From a checkpoint of a small transformer trained on Wikipedia: a variant of SOAP for these matrices.
Each number is 128 + 24 x the weight over its row's rms, rounded and kept within 0 to 255. Layers, rows and columns count from 0. Numbers have three digits each. The size before them is the row's rms in percent of the matrix's.

# down: layer 2 MLP down (transposed), 1920x384, rms 0.0628, rows 1911-1919, columns 336-383
# up: layer 2 MLP up, 1920x384, rms 0.0604, rows 1912-1919, columns 336-383
down1911 065:105124168122119101115140100118126161125130133107148141102123122103135138150105111119157178183138125137128151146103165160128135101134119103125118
up1912 047:150147178085160130142099119119123142179109167100105134125164170191123136133131116131112159116138142155119094127124111164097135145160177124118156
down1912 055:177097117080055131137080145118128119094134126119108142117148123136141169111076130095132152164119168143109135149095128091127107130165044136144102
up1913 112:126093114104106120105136127124136146178106153132101138177108125171120081150144118076100120138116131112148114138141127133172143160154079110126113
down1913 102:166108181146131105148084138118170123111144134126124138127140098105119171173127147136120122187079141123108149132145154138119186133148072136105129
up1914 046:146134122089121147088103148126128108114133108115156135139155129048095124123101099125122127129074126101134115141171097130168104137138183093111128
down1914 041:127141144135110098137147104157137157125178133137134138093115147140154118120165172139117135117167116137118115093142200120139138102082044101146122
up1915 101:124113100127071164176098112134110169092157141096138138144089158118149114104130154100100124116120094156113134108096143147156170133156150106116145
down1915 112:109113133110098128160131103132098083069100175125145116140133124120132145153135111155145114101163091106129133091126162122156146155139139111126146
up1916 124:069112102103120111148101126134095154113086109088106147162135099108151128118107109111135168127141122096105101143139128152138142140130144087106133
down1916 120:131136097111113126127118132128136105105138175147148133103147140117143117120137168148171145117130125139145130183118096101153147072154018119134103
up1917 040:184119122110110122155115127128138160125145131105111133145139120140125174126089143141168151082148140129120121148127137096134173131126184135145091
down1917 045:118144109170144146096138100177168167084129124133130125130142105113096149172153119160139113118144144129146087117101142117112095151143183124128135
up1918 094:099100167106118130176047126153108124124121113134133129171109116118115143124143142143093147157100103162093161118151110078155115107099157144144108
down1918 096:155037117161110140131093111133160108128106157162088175143135174117131173141125197138137168158147152119126159106177136098121130114153064134128110
up1919 092:206112135081128116107121119116139132112075093112125090139137124137091126122130124123125103072120120134125125144119130116128152135120139097103112
down1919 096:144115135159114146116112123153130174110114104144161118112130157123121103128137110140173178135159132127147134184110142190115156123150112152099120